Part of a small language model's weights.
Size: width 512, 21.3M parameters.
Training: a variant of Adam for these matrices, 300M tokens, 4954 steps.
Each number is 128 + 24 x the weight over its row's rms, rounded and kept within 0 to 255. Layers, rows and columns count from 0. Numbers have three digits each. The size before them is the row's rms in percent of the matrix's.

# q: layer 2 attention query, 512x512, rms 0.00723, rows 116-127, columns 128-255
# k: layer 2 attention key, 512x512, rms 0.00734, rows 116-127, columns 128-255
# v: layer 2 attention value, 512x512, rms 0.00879, rows 0-12, columns 128-255
# o: layer 2 attention output (transposed), 512x512, rms 0.0138, rows 0-11, columns 128-255
q116 086:077091140111135152096105147116156158125085129142137161091149149105091160139115155141114185158137110100153147070103165109125141118121146149137119135136162086120146104103125147108110116110149123144128134129102095080117132125162116135144162137170124126124116126171107103154153079110107135123125129154120134149163139115172093109092130142132156102131136129112143145147128095156134110118161
k116 095:115137159105169128123128087190151141143105124115115141117107124121169095128129130115115150146134138150104146149199156110092142136128152152181171122137097150123157100154152125130100161139106105145157146112072125111141103101079150097101137106137190100145115152080128114099164142103132137138135150135089146100118178148163145164158182129125143111121142123121149160139118171095142094163104
q117 119:157138118151095106161117103114161118102140119126107133147138104179104100136150119167074113182134152121137139127145117151153117138136096160156138135113142143149118105146126098136157162146145102158173153132107148138137118129154125127144136110083144161144151095140130190112133145103071137143113114131121104141114133135137148195159117162146120109150167125107121116120131109120141147119140
k117 109:159113119127103121176163119105135107121139121198131123168127119174151131093138155108135129107110170151129090142136122141118100156175123117150168101137135138148087164148150144137150132188147169160153093145103102139111158125113161113144135097124113130145135123117114117112125135143106147137123094134099151089096083114103175118124111164114121107152123142097115128114149054082124148122138
q118 095:158131103130121111134135123108147124111150145139142131121106094240129090158132152078122141113127137146124108172118152135133121114134116144146115119142114147103134118141118143133137132153136157140133121148144128141102163131140117101102100092074114137137115097146138167088144096105142108135109120150073104110135097088140144118132126123122090120133126129132183127127128101110125114094090
k118 082:125101099157129114099116101129135109097160138148087124133091135132127130135143105129159145115123154123097143147130123084128097161097139162105150135149159172118124129142120091114145130142109165134153139115124151101099127110132108154150151112100098133140138124137137121122111137126112162142135123144109104138156114098133159099167099105085121161127120166160116172135137136162135112128116
q119 112:064135132119106109152107116140148119133103133131100124134115097101130128144113130187132128185143138126114137125153124152130157136138094132149122179132127098154110109147093105112113124158149125127142121108153128129150165139157115144145159123167148179134156092090109170154115155093102156123126124123150139130114158155144123209165122171165131119126124107133096114118120118124101113117141
k119 100:130112137180111098213097131094100109115121133113107104162171106150132153087154105098128098159138107116145102091139124147144130160155104107158125121129186113156053187156134146170175142164131128122179121154094117156147146087151153138128134123104120160146136091117101144112153117124147095124127095115156171102116099157080126129122111117153129124139095143115148153138171074090113116139132
q120 084:153129144112134106097105153153101132144148154144123148123121155145102146132139103131151146094107152130171116116145148138160109131094145139145122081120107102126139125119156145124120096110146139163103137115154082126147116128142109154110130161140114126151104134085083070119137111113159101099117124134126124140135119122116100105088127139166126130094124130106122107131107127112131131101130
k120 089:143153105086103126116120103113127112141126129138142127163127160115093074140087159103100124139135145144157156127110143110123118103116145153162114128132110145111163112152105094106136156111104127115105126147120152121128141118137107103118134100134164131166145112090132100126113103136145192120149153144123123156093145112136121096130189142140120127147100111105139145112148138137143133105105
q121 108:193124134128136130088166102147137112096171132132154153111130144177118085169120115043171126100125097116137149125087164136124112129133115126116119082186139142108118152123110154135156135152138128183110152144137105129121125118124136129094116126124152105119132101104108112072155102137180133131138147146127149111124105115138126081123118092124116131115109109133193138158118149141102131135097
k121 101:127138112098112143113156100183110149109122157124113159112098141131101077129120161108118155087128129127125141171140118087093138103123154149133105109138118101110181112102113104098102134116136135135105136101128124127116114143119081092147125102130139146132146162111156137148120116119150170103140161126173098145118135117150136093131164141095159166114147100131096125099110164160155119120119
q122 093:055101108115091100129124116096109121124112113114128113131106088096136133134182179162062127159145113100144140128128095125119154133141140107104133162137111117132102114144087087126114130136127134110135122162116132138131130129119096086171149086119140114137167138122125156162121133097115084130112112117161134159114146109113212173167107167145124133143142117112115128107127161112100115134133
k122 088:181085134151145149148080184116116127080122127155096119120131152117161137146095115123100117142131098106134142091117122135144146139133096135120107141123149127125074136110154138165175127115134146178156109134148101089145132139121143103162136155147082144124150115144136133125136158132115062121106069094080143159135117109104141108123181170116114096167141152127134125106167070136111120129130
q123 080:077089111102110097085139149121136107165108120158115086167106160090160118147117130189072132145094150155090183131133109122086102109159182179143155138134131112118109092126140081129108120066119133088115178166104184148149111142114121142126150134133133132126131125083171140128139089141151142136118121135146141124147129141166116150156105127123134158135157137120140126129120152114133128132103
k123 082:129136172123173143147133182136126130073142122153180150130140101123105117133160103086121134138177148121135144147114112130093134122126153142114128124153111141117102148122134154069137108123140133116127153133119127099156087128120135143103139111122121123139098144112120124145113134099094161147098078095128097136112094115156110169089144094112159114106159128179119140124128078123076151155103
q124 097:082127112107156108121120164112141138125090134131125110171132097067151154075152120213077120165151151110100144109161076103130119135151099119141122183123115104124095141087139118140118115111128100124124107149146155121131127140118133110154132084133129150127161135084160131178138144122103136115128101110134132119138172169113134165141159159152129142147142125120100136150115141148137150124153
k124 092:143109133128111140147124129120126124166140108144138125173146133159138110143124136126119117148144172131167086093149123124138135150161097109117187134107118122152090169135150119136144139161166130129089144160091103104174112145121130170157145165125161168113071134134132148086130147110131109115132120179128141140174119151135140124108139122116121092167117128095106104143120083106099133153142
q125 085:174116168144125151104105107116163130141127139121127175136140138141155125129088160121178120133130145143143133131141148129130107137146157134119108095161092135131121144131138162100130126109116130176072113144152128112162103143110121126084132140135116100109113133153102092087124142145136120109141107164098114111106098112110102124090151093125138125110122098143154113135146125109137134137121
k125 085:125125147079122111126140105113128159131132103118155140129121143147110097122105111140149125134163112136156118198175135110126099133114122128108132125106104092150121130149142042084071113110092140111084142095145133130108113165118126073115132089137138116131123141102100134096121115148144151114154167099147111157133152110117120117128147119137112120133131103097111196075130156149169096112119
q126 085:112124131153140107075100098148142102105143154140108159138122128127154099152065118129114140082151075113133141100129158153139148105097148132133136117118076085108187133104142139159116089115127097202105131116114063116098130100149129132125133127162114124129131137117138086140096104126167153124110153148135111101123140127113097117111143096116132161141129104150136136123152129123088179133142
k126 092:142118101094138129113139082173131145140100118103160172135102152121114128120115147126132094092104140119160179140139135121125137135148161142111132173089091147120127105133127139120088103122132164121109134114141113160156093132125130106037118096113165104139125108089118105136139110134119176128159145124131100155118168116139099118148162128147126166123107078141117163130111147110141116163091
q127 115:195116114130101118119119131123156111145151131141114154139123097209138141142136101040174110143114129120131153140095132116123109123141097140111160112104117161104157136164133141133178089154130133163100129141157130134120136148148127113111088118071107140111122084156131181118125101139095122132096150180145125119128096136121146103124100127119120132131128133112180128125112132138140116113120
k127 113:097116123126107140169154091133106137138152153124138120109099159114126107111135160092122152152089182078102182142150124084108104135126183163113156129134101114150132114097114141130108143147107130117116100121166116107136120147098100130129149135164127121147131147165120081142120167145124144078151137129142077110154093131137155115159130118125092144099112118127124085105126144157118111090094
v0 085:123155117175149133131128073125153125154161101116098128139098161141112123096134091125127098136092116103133118069110116129108141149132094106125103153145140136120086130159157126117090141130148153158110089191155125141127197083101147139127177097151140125145126129123149112133107155143134095131149145132148119104118110116102168126114153143121116098105169090110111145102133131140082117136117
o0 077:148138149110094142117126112114112124124084121124125167109128135104135141109133142152166122139123090133169138169129147115141109109140152133151121109163111181148132127095148113122179136110154100158130156089143149163118094163161128151099105137168082132169145150110139107118098102156126151142116128106123172086174114119140121095146157078144115124168136132115091092116159089112111144139112
v1 086:116122165129153089147094138108109132156140120144175153146121200135131143129194106099117131149110099136168125107111123147120163145135130136109142135096095104094089137159109145117090127108128118109136115134090102115144125112151137123153094122145124090148149126115102105166154137117167136148112113138092183114104138129105078143148143106171146112116143117093149112104175143108083127186147
o1 087:103153155150136149096131139150128151111117110124112119128135181041111127123078140170127121104146140112103136161139123122126155169106158119096117126122147115152129101120140109108102111100126120112088144117144082133102129104120129161126130122143126152145123141130115079083132138137187145099122117089147130111158132141088143067084145132110102122115106115156101121129104139161145126114130
v2 093:133123144155122123180152106110131140144117166176140133121117136096149135151100138106142144128159123201173151111118128145143117145102146091132127102122140112141069130135119174132124104123141126120154136127105152090126102128149111147152075177102131153125149108114145128083180170134102142161118121118135139135138139124096119133108128101151124111183054187129131150119163111118137145139128
o2 100:162139125153131106121136100153090133115128117158126119144095148151128133115125123080152103132081097148125105156126113155117113153151118156105116131080140125150174133155127132129096148158169119112100122124134096115120123120118133137141122103121173108137109132110144065142103148129191173107103138101141146123124120140125142136125144109106069112073124124131135122112088127144156132149136
v3 090:125167110076134116153133131129150111098102130131153126137128146164119114127132139117121148134164114152145094097112161169141135147123155122154130133147139114156127126165122132138130151124089162150100119181143142097064146142110117126131136113178167114160150129132142123114126163125142105168078150119080130077102143110100121117103112154159112117103110146116146152125154127119177170066134
o3 085:155165082178148137132150105153102115155150106137139151115130117127133144126107123109155116144102130152106157135114110154117118148188148132108140147117147128128190169125118147138110140127139091135119129146119122125167130120114143120120104162082140130113087132166144076117168132125170107107141115129140145130135111140116150118152131114119119112140123134113139104114105157146126122189087
v4 107:063079124132116163180120156109084144113116113131099106080130187101112119141158159145100145154112108096153121091152072122126091107145120124092136123108139126127142120086113137170108180132131123097129100125124109113154140110149128139141151143110138142135133131154181133108109110109150121119116154099100124179145140103147147122149166129121114116103106120092094117104154115160071159128129
o4 088:055142125119112087130121126134125112135089109120139118132121124050127142109128132230076133138125130136125129110151114148134150134132140123137121157125122113157091126128127086116115131120107128116140146121108142134124122127124146123162148142150152153155130130106116115131114149106097135130113103108140128119138153167134128202112135156122145135144137130143063132131130141129133110143139
v5 083:142116135143157162097141099196142124123128114135172145190117128159144146105096086121139081124140112165151113115145151125180127123129120121147131115141104132126114160132153192121156100092145130131164112121115162140113099110144166144149062081154113139149097110078082150111146143118107129106123078160184151096092111108133124130152148137067157085128113114110142123126125112120131161123108
o5 087:221138117142127141087148144129134136123169112127124143130147132237122109147148117061158113107131142135108100160097128135116131130093124150099136090130152134095168110144122115146166133152133127147091093112156132125108118152136108135114137108077136128113148151104129158084113130144147137102131163163132126104146120106110107068112106123127121133093119117119180129138116147134161147114111
v6 080:142147113135147137164084130134138119124153134148150101094136144140108130118106113122104150156154113136120155092146129130105124139135093145124146149182087111122143128120128138138103120131144163127122175098127140112109162152147135111103152117140125110120112137167169108108141134121140092089128138140112103122064130128135070127129101092111151127152102137128150151141137113111126100108183
o6 076:105102093148153114119168122105113099111141152124144142150142110152124123148105063112150105120144128127123140145104125133085154123131170100130114133143131134155098116130150103127138133164133138134143109150128150163159120121171142111161084126067108132103151130093126109116150151118124112146125119172130110116105107108152165108149142142138163126118092129107093077139128132117127130117090
v7 083:150085126159132084111126090120150122080170159120129143131123113139129152142126150154135122158111105169145135098108133136145108129124149167083171146123136134158094141146155103128151142118122150107152094098184152132110136112118144115119122158129170120138140124090113144166140127097116143116174132132155100149138111102095114143107134086122057122148139088089111153093163126165098151135133
o7 072:140142131147136094108097149104103119116105121121080120159114142118113121107150137124135123127146093134094130167141111124152110101116126127118127145135127123091136110149125137153141164137157074130138155110170110147106155145138156209110161167108094140136100131180125126123110148108157146099097121185109147100137138139151150118110153130131152133127140133124119110158096139157152125100117
v8 086:109133103090124119130142136109177146140113134138183146193119103153168166119118101089137150106161111196173154129097158164125117132122120093155165112135204081134097134129135185070135130110143136141116122110137139116131127121132120120112087148125140123106111116137111112146129126144150080130157116117156166100074112129104100108117119112137142104132057154100131115125176155128149144146131
o8 085:170142110130134136111144086127124124107161101156093132143130188149117132099094139048153099111103123138126104149105119140135129132121120115092138111133100141111161139137143116142152125166146107130129132141119102128120121133134133165126077128120119112162108127152147083107133132139192153094109141110118140092182110126105144094118120124102108133099139118151159128107066132124139127136093
v9 084:123121120145126158162141090120089146145123082116102101144115129150146119123154128106113089115126073129080104166095143157135128109166138155135102106103140162133131117109115103137139144178097156109107072184146129139120156136161165106119144146142144121088103137134103097162118100133105125142124131113137117126133072180137192136144168151083094158146094161158150110132131137151171145155097
o9 071:147126164116155110055120136083152118143082134115134163146137152165138129168125153140097123095114132152161175109133137126149134124132113112165140124147129118153134083166123097111140083084130152156131186112117194148128109175095106138132107149181114133151128143092159116090152107125112141135131107121087134118128131132161130148110117125097134087111179135119101145094154134135101180104136
v10 077:142145151115143097120175203095147121132102090107104159122126128160120160124177132117118159121116128126121124149077094128129171119120112128128111111156091133084136138136132147111161124147126144158109138169080137121109083101095130090128153102166141131115103124133129140135123135132147123115141156098188092112089124111114131137128151132093125114173149110093132130118152119131094161161053
o10 068:135115129108113122076098109113128107121129121141140128129139122095123125106123129152134110087133122122155047106161162108080086113099099126162109140122100099095127134126115109127163121108113092117092067112117129140146141146140143185077126158105092128141149125133103128103104138104138152125134121102116166123133099132130097065083110125152162151085102138161072115117121130153146099108126
v11 088:151172155139144151148130130159112106122095109123170095086121114123159125134135118106148102133175106111136141117076125139134151155112123147152137135098093148124108113128115118145096111158154165124154116142108116095164094147112129118148143087122087123134133112150079107138156153125146120151091137138078153131104134120130067136144154128118111111145091161109108130080121139109141173161159
o11 083:136104150132119108132135130142148170143114154108118129155106179150138158134142153127114160166094147113139101163178111148127144109150147129111122142112186092124164101165119095150144147097100129097100167107130078137079129103132125117166142176173176155133138145130151056124088137112137102104124129095200162120138154168112155106117100140069114124126166115118089144153130116144177121155138
v12 099:083096101114118131130145132140086100134088071079106140078152146113124092130170159156100136154093160061103103075154114104137140134156132166087124144151101127138114127101100093161135154114106131161126143112135121113095160143127119130138157121109104120161138137125156106122101141098111113121121115110106106150139133096166115153140145136099093110138171116125097111092120135154096114135138